Weights of a small GPT-style language model, trained from scratch on English Wikipedia: vocabulary 8192, no biases in attention or MLP.
Each number is 128 + 32 x the weight over its row's rms, rounded and kept within 0 to 255. Layers, rows and columns count from 0. The size above them is the row's rms in percent of the matrix's.

# layer 8 MLP down (transposed), 1024x256, rms 0.222, rows 207-231, columns 64-127
size [ 99  99 101  98  96  89 106  96  93  95 106  86  99  98 101 100  94  96 103 105  97  98 112 106 107]
[[118 186 192 118 111  99  95 151 151 157 129 102 125 111 184 108 148 106 166  96 148 172 132 196 100 136  72 135 109 143 122 134 130 112  81 158 180 135 118 163 119  69 110 151  91 135 155  92 103  85 142 167 153 106 143 126  97 123 118 129 120 206  91 205]
 [139 146 150 133 126 218  76 126 132 144 106  98 119 126 147 105 151 143 141 168 125 152 152 138 109 163 108 206 175 155 105 123  85 156 150 111 104 133 100  97  66 148 108 120 123 148 162  80  52 168 133 175 135 115 190 145 179 136  99 110  90 120  89 168]
 [147  99 101  75  96  97 105 136 151 141 102 149 129 126 115 122 114 130 121  51 108 141 148  88 100 136 196 143 122 149 122 138 131  43 127 160 111 155 157 107 154 166 144  78 114  85 186 151 149 135 100 122 130 145 159 138 187 120 123 163 107 115  50 141]
 [181 168 126  23 124 215  98 143 149 113 128 178  89 161 163 113 140 107  99 120 140 110 122 112 167 119 152 127 144 135 109 221 153 118  69 160 126 120 136 147  86  99 100 157 153 101 128 201  98 142 191 129 161  78 150 117 104 154 154 170  92 163 119 155]
 [125 111  99  91 167 166  92 131 119 160  79 155 164 102 221 110 177  83 164  83 105 153 145 115 129 150 102 112 146 146 161 154 127 133 148 157 114 131 139 104 128 129 113 141 127 155 132 172 167 145 104 107 115 108  72 159 147 138 127 106  95 145 176 100]
 [145 110  87 104 160 166  86 113  73 127 106 117 125 138 159 128 117 125 165 126 137 177 149 136 179 123  78 151 149 132 124 111 185 114 157 104 117 183 153 119 135  86 207 137 123 135 143 107 168 147 109 142 148 124 140  82 202  80  93 137 102 187 152 104]
 [123 145 139  95 140 184 125 119 136 110 139 144 142 175  81 146 126 185  69 139 142 133 164 151 108  54 117 110 100 126 132 177 107 140 119 146 156 117 118 137 147 103 164 165 112  81 154 144 145 152 137 152 128  85  86 104 178 171 183 135  90 105 106 120]
 [143 153 126 110 120 153 134 140 119 114 138  96 126 147 144 106 109 152 101 127  99 146 109 169  94 161 148 143  95 126 171 134 142 171 131 166 149  72 127 120  60 111  54 132 118 150 129 104  49 120 156 160 106 163 114 117 149 149 173  27 173 115 137 135]
 [146  84 152 134 106 123 143  91 158 112  62 148 129 122 131 122 170 140 198  76 161  95 133 143 136 181 136 109 123 100 114 115  81 107 167 151 168 119 102  94 113 124  93  84 177  82 147 104  42 111 134 160 121 157  99 106  78 124 111 138 107 168  64 144]
 [125 138 155  83 121 143 122 146 153 197 137 109 121 139 131  95 113  99 135 145 117 105  72  78 173  89 129 100 116 146  81 115 168  97  67  97 129 176 112 156  91 159 145  52 110  98 107 151 153 116 170 139 123 138 148 183 125 115 118  98 208 122 103 113]
 [144 107 149  85 132 144 127 120 154 118 179 184 137 152 175 183 135  87 151 153  81 150 147  74 146 147 133 140 148 104 137 127  59 149 120  73 153 150 173 114 171 152 149 163 170 124 113 149 164  72 159  97  98 136 121  97  60 135 145  98  84  83 146 132]
 [ 86 113 149 120 108 141  71 150 132 116 139 130  82 130 150 118 135  16 166  86  90 122  74 158 104 163 138  81  71 141 108 217 124 127 146 115 175 123 142 169 126 200 124 127 148 100 110 168 142  86  92 159  88 125 185 169 215 124 134 132 128 187 151  78]
 [113 139 128 101 106 151 158 156 134 141  44 119 102 112 110 136 124 151 109 134 184 173 137 124 115 121  71 100 142 129 129 127 151  64 141 143  98 104  78 166 155  75 161 159 104 193 108 143 149 139  62 113 164 117 106 146 117 165  94 119  70  95  80 132]
 [123 121 162 133 206 128 121 127 127  99 149 177 140 147  99 142  79 121 177 130 112 108 119  67 153 116  61 154  72 166 126 141 120 135 127 189 119 144 188 109 161 212  78 113 142 145 109 132 133 120 135 165 125 130 155 126 120 122  73  72  73 118 114 118]
 [146 116 161 139  92 130 127 119 165 120 101 140 141 150 187  64 108 128  91 139  87 160  77 106 160 133 110 142 124 158 120 170  85 125 136 163 124  73 115 160 176 185 141 167 154 114  77 207 124  78 112 125 139 126 122 170 113 162 140 114 141 146 177 141]
 [129 115 138 159 122  80  72  85 135 175 176 132 116  91  89  57 184 102 116 139  90 156 159 166  93 158 175 162 107 141 158 102  85 101  96 119 118 165 130  93  80 140 119  92 205 112 160 129 104 102 106 169  99  90 150 144 138 108 153 149  93 114  88 171]
 [111 105  93 159  93 179 111 119 136 101 125 141 139 122  87  99 112 147 174 120 141 158 138 136 127 175 110 135 170 151 107 103 118 144 199  86 113 121 152 173  85 125 145 145  93 128 152 131 148 104  91  78 150 136 134 105 115 119 137 118 135 120 128 123]
 [ 92 148 143 136 136  86 108 123 149 106 137 126 155 129 153 115 163 188 144 173 104 160 130 130 118 130 152 132 120 151 155 155 179 165 114 117 146 104 193 139 114 175 115 104  90 154  70 126 148 133 168 144  68 114  87 124 142  92 140 192 178 156 142 124]
 [140 142 144 147 189 114 117 142 133 133 138 128  76 111 148 172 170 167 112 110 137  84 165 110 126 153 138 115 111 176 137 126 145  98 122 202  83 108 114 139 152  53 117 110 125 194 117 124 152 135 105 119  74 120 116  93 135 153 158 183  91  89  66 109]
 [141 133 163 156 166 138 139 146 144 164 198  86  86 123 188 152  80 118 106 115  49 110 107 140 134 125 151 186 107 143 115 161 156 188  93 109 106 157  92  92 166 117 121 128 135 146 140 166 160 134 129 103  99 142 162  79 105 182 109 118  99 128 209 152]
 [122 100 117 152 134 125 152 128  83 180 162 158 149 124 110 126 181 199 155 200 106 147 133 201 111 166 149 113 146 100  70 115 130  87  88 139 108 104 190 128 138 117 184  96 106 114 134  86  77  96 111 143 120 113 159  75 187  87 144 146 142 131 129  98]
 [137 101 126  75  80 117  78  79 228  91 138 176 183  91 128 156 125 113 150 110  72 128 132  79  64 129 123 128 129 119 176 128 164 163 142 100 141 153 155  95 167 156 115 108 117  81 132 122 122 113 126 100 116 102 135 134 147 141  85 149 187 104 181 158]
 [131 180 150 173 129 119 171 143 108  89  88 166 230 120  98 123  93 145  91 112 110 117 108 122 121  96 114  93 102  85 114 192  93 150 113  93 207 171 119  90  90  87 143 171 183 121 131 138 145 158 184  63  94 136 162 100 130 108 197 121 120  60 123 130]
 [116 100  79 170 119 100 134 194 120 106 126  82  89 192 156 175 133 135 169 139 168 151 125 178 134 125 153  98 153 150  97 123 114  69 107 130 162 143 114 102 154  96 167  93 129 146  95  83 100 163 138 131 140 118 120 192 155 152 127 150 162 167 108  75]
 [123  91 135 110 126 103 171 143  65  71 126 128 155 135  94  40 206 127 155  79 114 140 171 175 119  87 156 136 117  93 138 149 155 155 143  84  98  98 165 158 123 126  97 107 122 218  69 130 126 141  72 122  88 135 163 122 126 121 101 176 156 103  95 133]]
# layer 8 MLP up, 1024x256, rms 0.115, rows 208-231, columns 64-127
size [104 101 102 100  86 103  93  98  91 100  89 102 104 108  96  96 102  99 106 100  97 104 105 101]
[[147 115  93  91 105 165 122 115 174 174 122 142 104 132  63 145 122 112 134 127 142 208 150  79 110 107 192  80 180 127 184  96 124 152 155 152  84 147 138 100 156 180 154 115 176 155 147  93 108 133 119 168 114  88 134  97 156 157  48 121 182 139 120 160]
 [157 120 153 127 195  88 116 103 131 175 157  95 130 141  96 128 151  72  78 149 159 160  89 109 118  59 136 115 154  78 163 157 125 128 179 159 126 184 151 137 165 111 126 122 110 106 149 131 112 102 193 101 153 129 119  90  99  84 105 114  70 164 184 158]
 [139 163 190 133 109 101 155  60 151 116 169 149  97 141 152 150  82 131 152 164 170  83  92 104 121 119 131 114 138 116 153 121 200 154 148 137  92 142 121  97 113  93 127  79 113 128  98 136 127 101 134 147 148 129 164 134 128 117 172 135 132  98  74 150]
 [141 112  60 157 166 126 124 119 141 171  99 119 156 131  98 168  85 101 117 148 150 165  92 181 181 161 139  87  78  95 151  86 103 107  90  87 132 199 134 138 127 150 131 106 141 112 114  62 168 160  90  83 132 121 174 123 115 108 128 149 171 115 142 179]
 [114 115 113 172 124 151 191 142  85 229 152 146 132 169 116 143 170 156 161 103 147 130 109 106  99 128 153 119 148 115 160 110 163 120 160 106 118 164 101 136 148 139 155 200  95 132  87 123 121 112 175  96 101 121 124 187 119 166 134 109 111 137 133  80]
 [124 136 105 144 159 183 130 146 171  98  57 125 152 137  92 113 138 117 188 135  75 103  45 107 118 119  81 124 121  92 168 148  92 149 132 169 122 138 150  98 129 137 161 110 103  83 175 199 152 112 169 112 142 154 117 101 105 164  93 131 111 127 121  95]
 [155 120 131 150 139 130 105 112 194 136 165  92 100 164 105 164 126  87 139  84 146 133 160 129 115  66 101 142 158  85 124 146 146 149  89 129 124 197 185 132 150 132  70 122 179 118 139 154 104 116 188 153  60 102 133 112  87 148 158 183 131 159 206  75]
 [153 118  85 171  88 143 136 144 129  86 104 171 128 125 149 103 128 137 163  98 112 172 149 126  84 109  92 124 129 112 135 157  96 179 140 112 116 116  61 181 118 149 162  95 159 131 151 170  92  93 142  63 117  92 126 115  97 186 120  97 171 122  80 102]
 [130 163 122  88 118 160 122 121  94 141 134 104  38  75 177 143  61 111  88 163 149 113 143 152  18  90 189  89 131 124 156 144  63 156 123 108 122 144 126  91 130 120 190 127 203 168  71  97 142  80 153 150 134 159 144 119 180 129 189 156 121 124 172 143]
 [176  77 139 174 126  93 110  88 114 122 130 143  72 128  71  80 118  85 155 126 155 113 103 113 100 115 131  98  93 177 147 172 131 141 126 144 101 141 106 112 175 118 157 186 177 132 131 109 129  97  83 167 128 113 193 147 128 170  99 160 110 112  99 129]
 [161 123 161 122 145 102 164 174 146 130 121  97 149 130 136 109 133 125  65 117 116 131 126 137  92  82  54  89 109  68 156   4  77 109 166 159 142 141 108 106 152  85  97  96 144  86  99 117 106  95  58 135 160 114 149 120 112  89 153 167 141 148 172 115]
 [134 135  91 106 140 139  99 109  81 157  58 118 197 165 131 165  80 160 186 174  78 141 122 120 142 140 131 199 114 128 136 121 100 147 122 129 136 174 165  97 117 145 101 191 150 121  91 118 160  90 133 124 113 112  93 150 119 154 151 141 200 104 117 142]
 [103 193 113 152 134  78  98  96 136 104 102 126 155 122 155 197 139 136  44 125 123 165 108 111  86 108  97 120 145 210 101  88  83 132 130 198 113  96 148 119  71  86 125 139 145 150 124 144  83 105  91 177 109 154 162 147 125 146 139 161 154 110 147 141]
 [ 48 183 107 152  67  98 102 112 133  93 172 206 110 152 173 102 113 164  97 134 211 101 117 120  65 109 103 146 154 110 120 192  59 117 172 127 144 209  73 103 138  78  91 129 107 191 181  91 137 116 160 118  91  85 187  82  85 108 123 119 155 114 159  99]
 [166  80 107 143 169 110 146 111 119 139 157 151  90 154 129 151 166 148  79 103 181 121 109 108 123 160 103 142 154 114 156 206 140 205 111 160 129 139  77 117  69 158 174 122 134 163 135  72 147 130 148 136 161  68 122 182 150 112 147 161 119  93 121 135]
 [165 115 145  72 144 106 147 128 134 143 106  47 164 149 189  98 147 125 165 126 108 122 146 113 124 115 110 130  81 123 123 129 105  94 100 158 147 160 136 116 154 171  65  94 115  98 144  54 122 190 127 153 106 139 126 195  95 172  80 163 125 144 136 132]
 [166 161 133 131 152  64 109 189  84 137 156 122 136  88 130 122 142 111 134 123  80  73 197 153 152 137  80  40 119  97 118 105  56 166 114  98 144 118 126 103 129 144  99 108 143  86 149 103 108 161 120 124 134 153 158 124 166 120 158  88 101 147 165 145]
 [103 100 196  96  78 139 124  75  99 142 142 137 162  92  68 126 154 119 118 136 117 133 128 131  75 163 104  46 156  89 182 131 186 100 124 121 179 113  66 137 197 156 197 196  92 103 132 121 182  78 117 126  68 213 142 154 148 100  98 133 129  94 156 131]
 [114 148 123 116 137 168  99 102 155 157 165  55 137 168 142 123 117 137 120 136 120 155 137 112  99 148 140 148 146 133 153 113 119 143 161 103 108  89 151  85 102 149 161 159 135 169 184  87 147 132 127  80 164  42 142 182  80 141 135 117 113  76 162 118]
 [ 75 151  88   0 200 185 158 180 146 106  69  72 110 123 113  86 192  99 111  75 159  78 154  88 123  97 127 120 164 153 233 146  69 171 138 113 170 121 116 152 152 122 101 185 129 131  66 176 194 111 108  74 193 109 152 167 122 152  63 132 210 113  55 159]
 [153 124 100 107 132 111 170 213 106 135 128 126 126 136 146 108 106  97  71 205 166 154 128 173 132 105  63  47  93 132  89 141  94 116 150 155  77 104  88 116 163 107 163 109 197 157  80 144 104  63 184 119 173 112 145 149 170 127  97 119 114 151 132  83]
 [164 148 142 159 118 150 108  97 140 134  63 139 157 126 178 109 136 128 120 135 181 136 125  90 112  41 146 155 141  64 139 123  48 147 157 116  80 111 102 139 142  92 128 128 168 133 105 124 162 162  99  78 151 137 170 167 137 101 106 138 120 134 161 148]
 [127 118 116 148 149  91  42 123 170 122  92 172 146 118 101  93 161 128 130  84 141 110 103 132 186  92 110  39 157 175 190 153 130 125  61 102 164 167 150 135 142  25 161  70 154  97 144 106 108 183 147 174 132 119 181 151 139 165 174 100 166 128 111  99]
 [132 118 128 104 175 182 144 123 157  87 119 126 132 113 170 146 176 164 155 108 167 112 104 101 119 125 123 142 100 110 118  71 112  98 103 157 104 174 151 125 110 146 140  70 156  77  91 135 117 156 127 114 109 167 127 179 119 150 182 134  93 148 122  92]]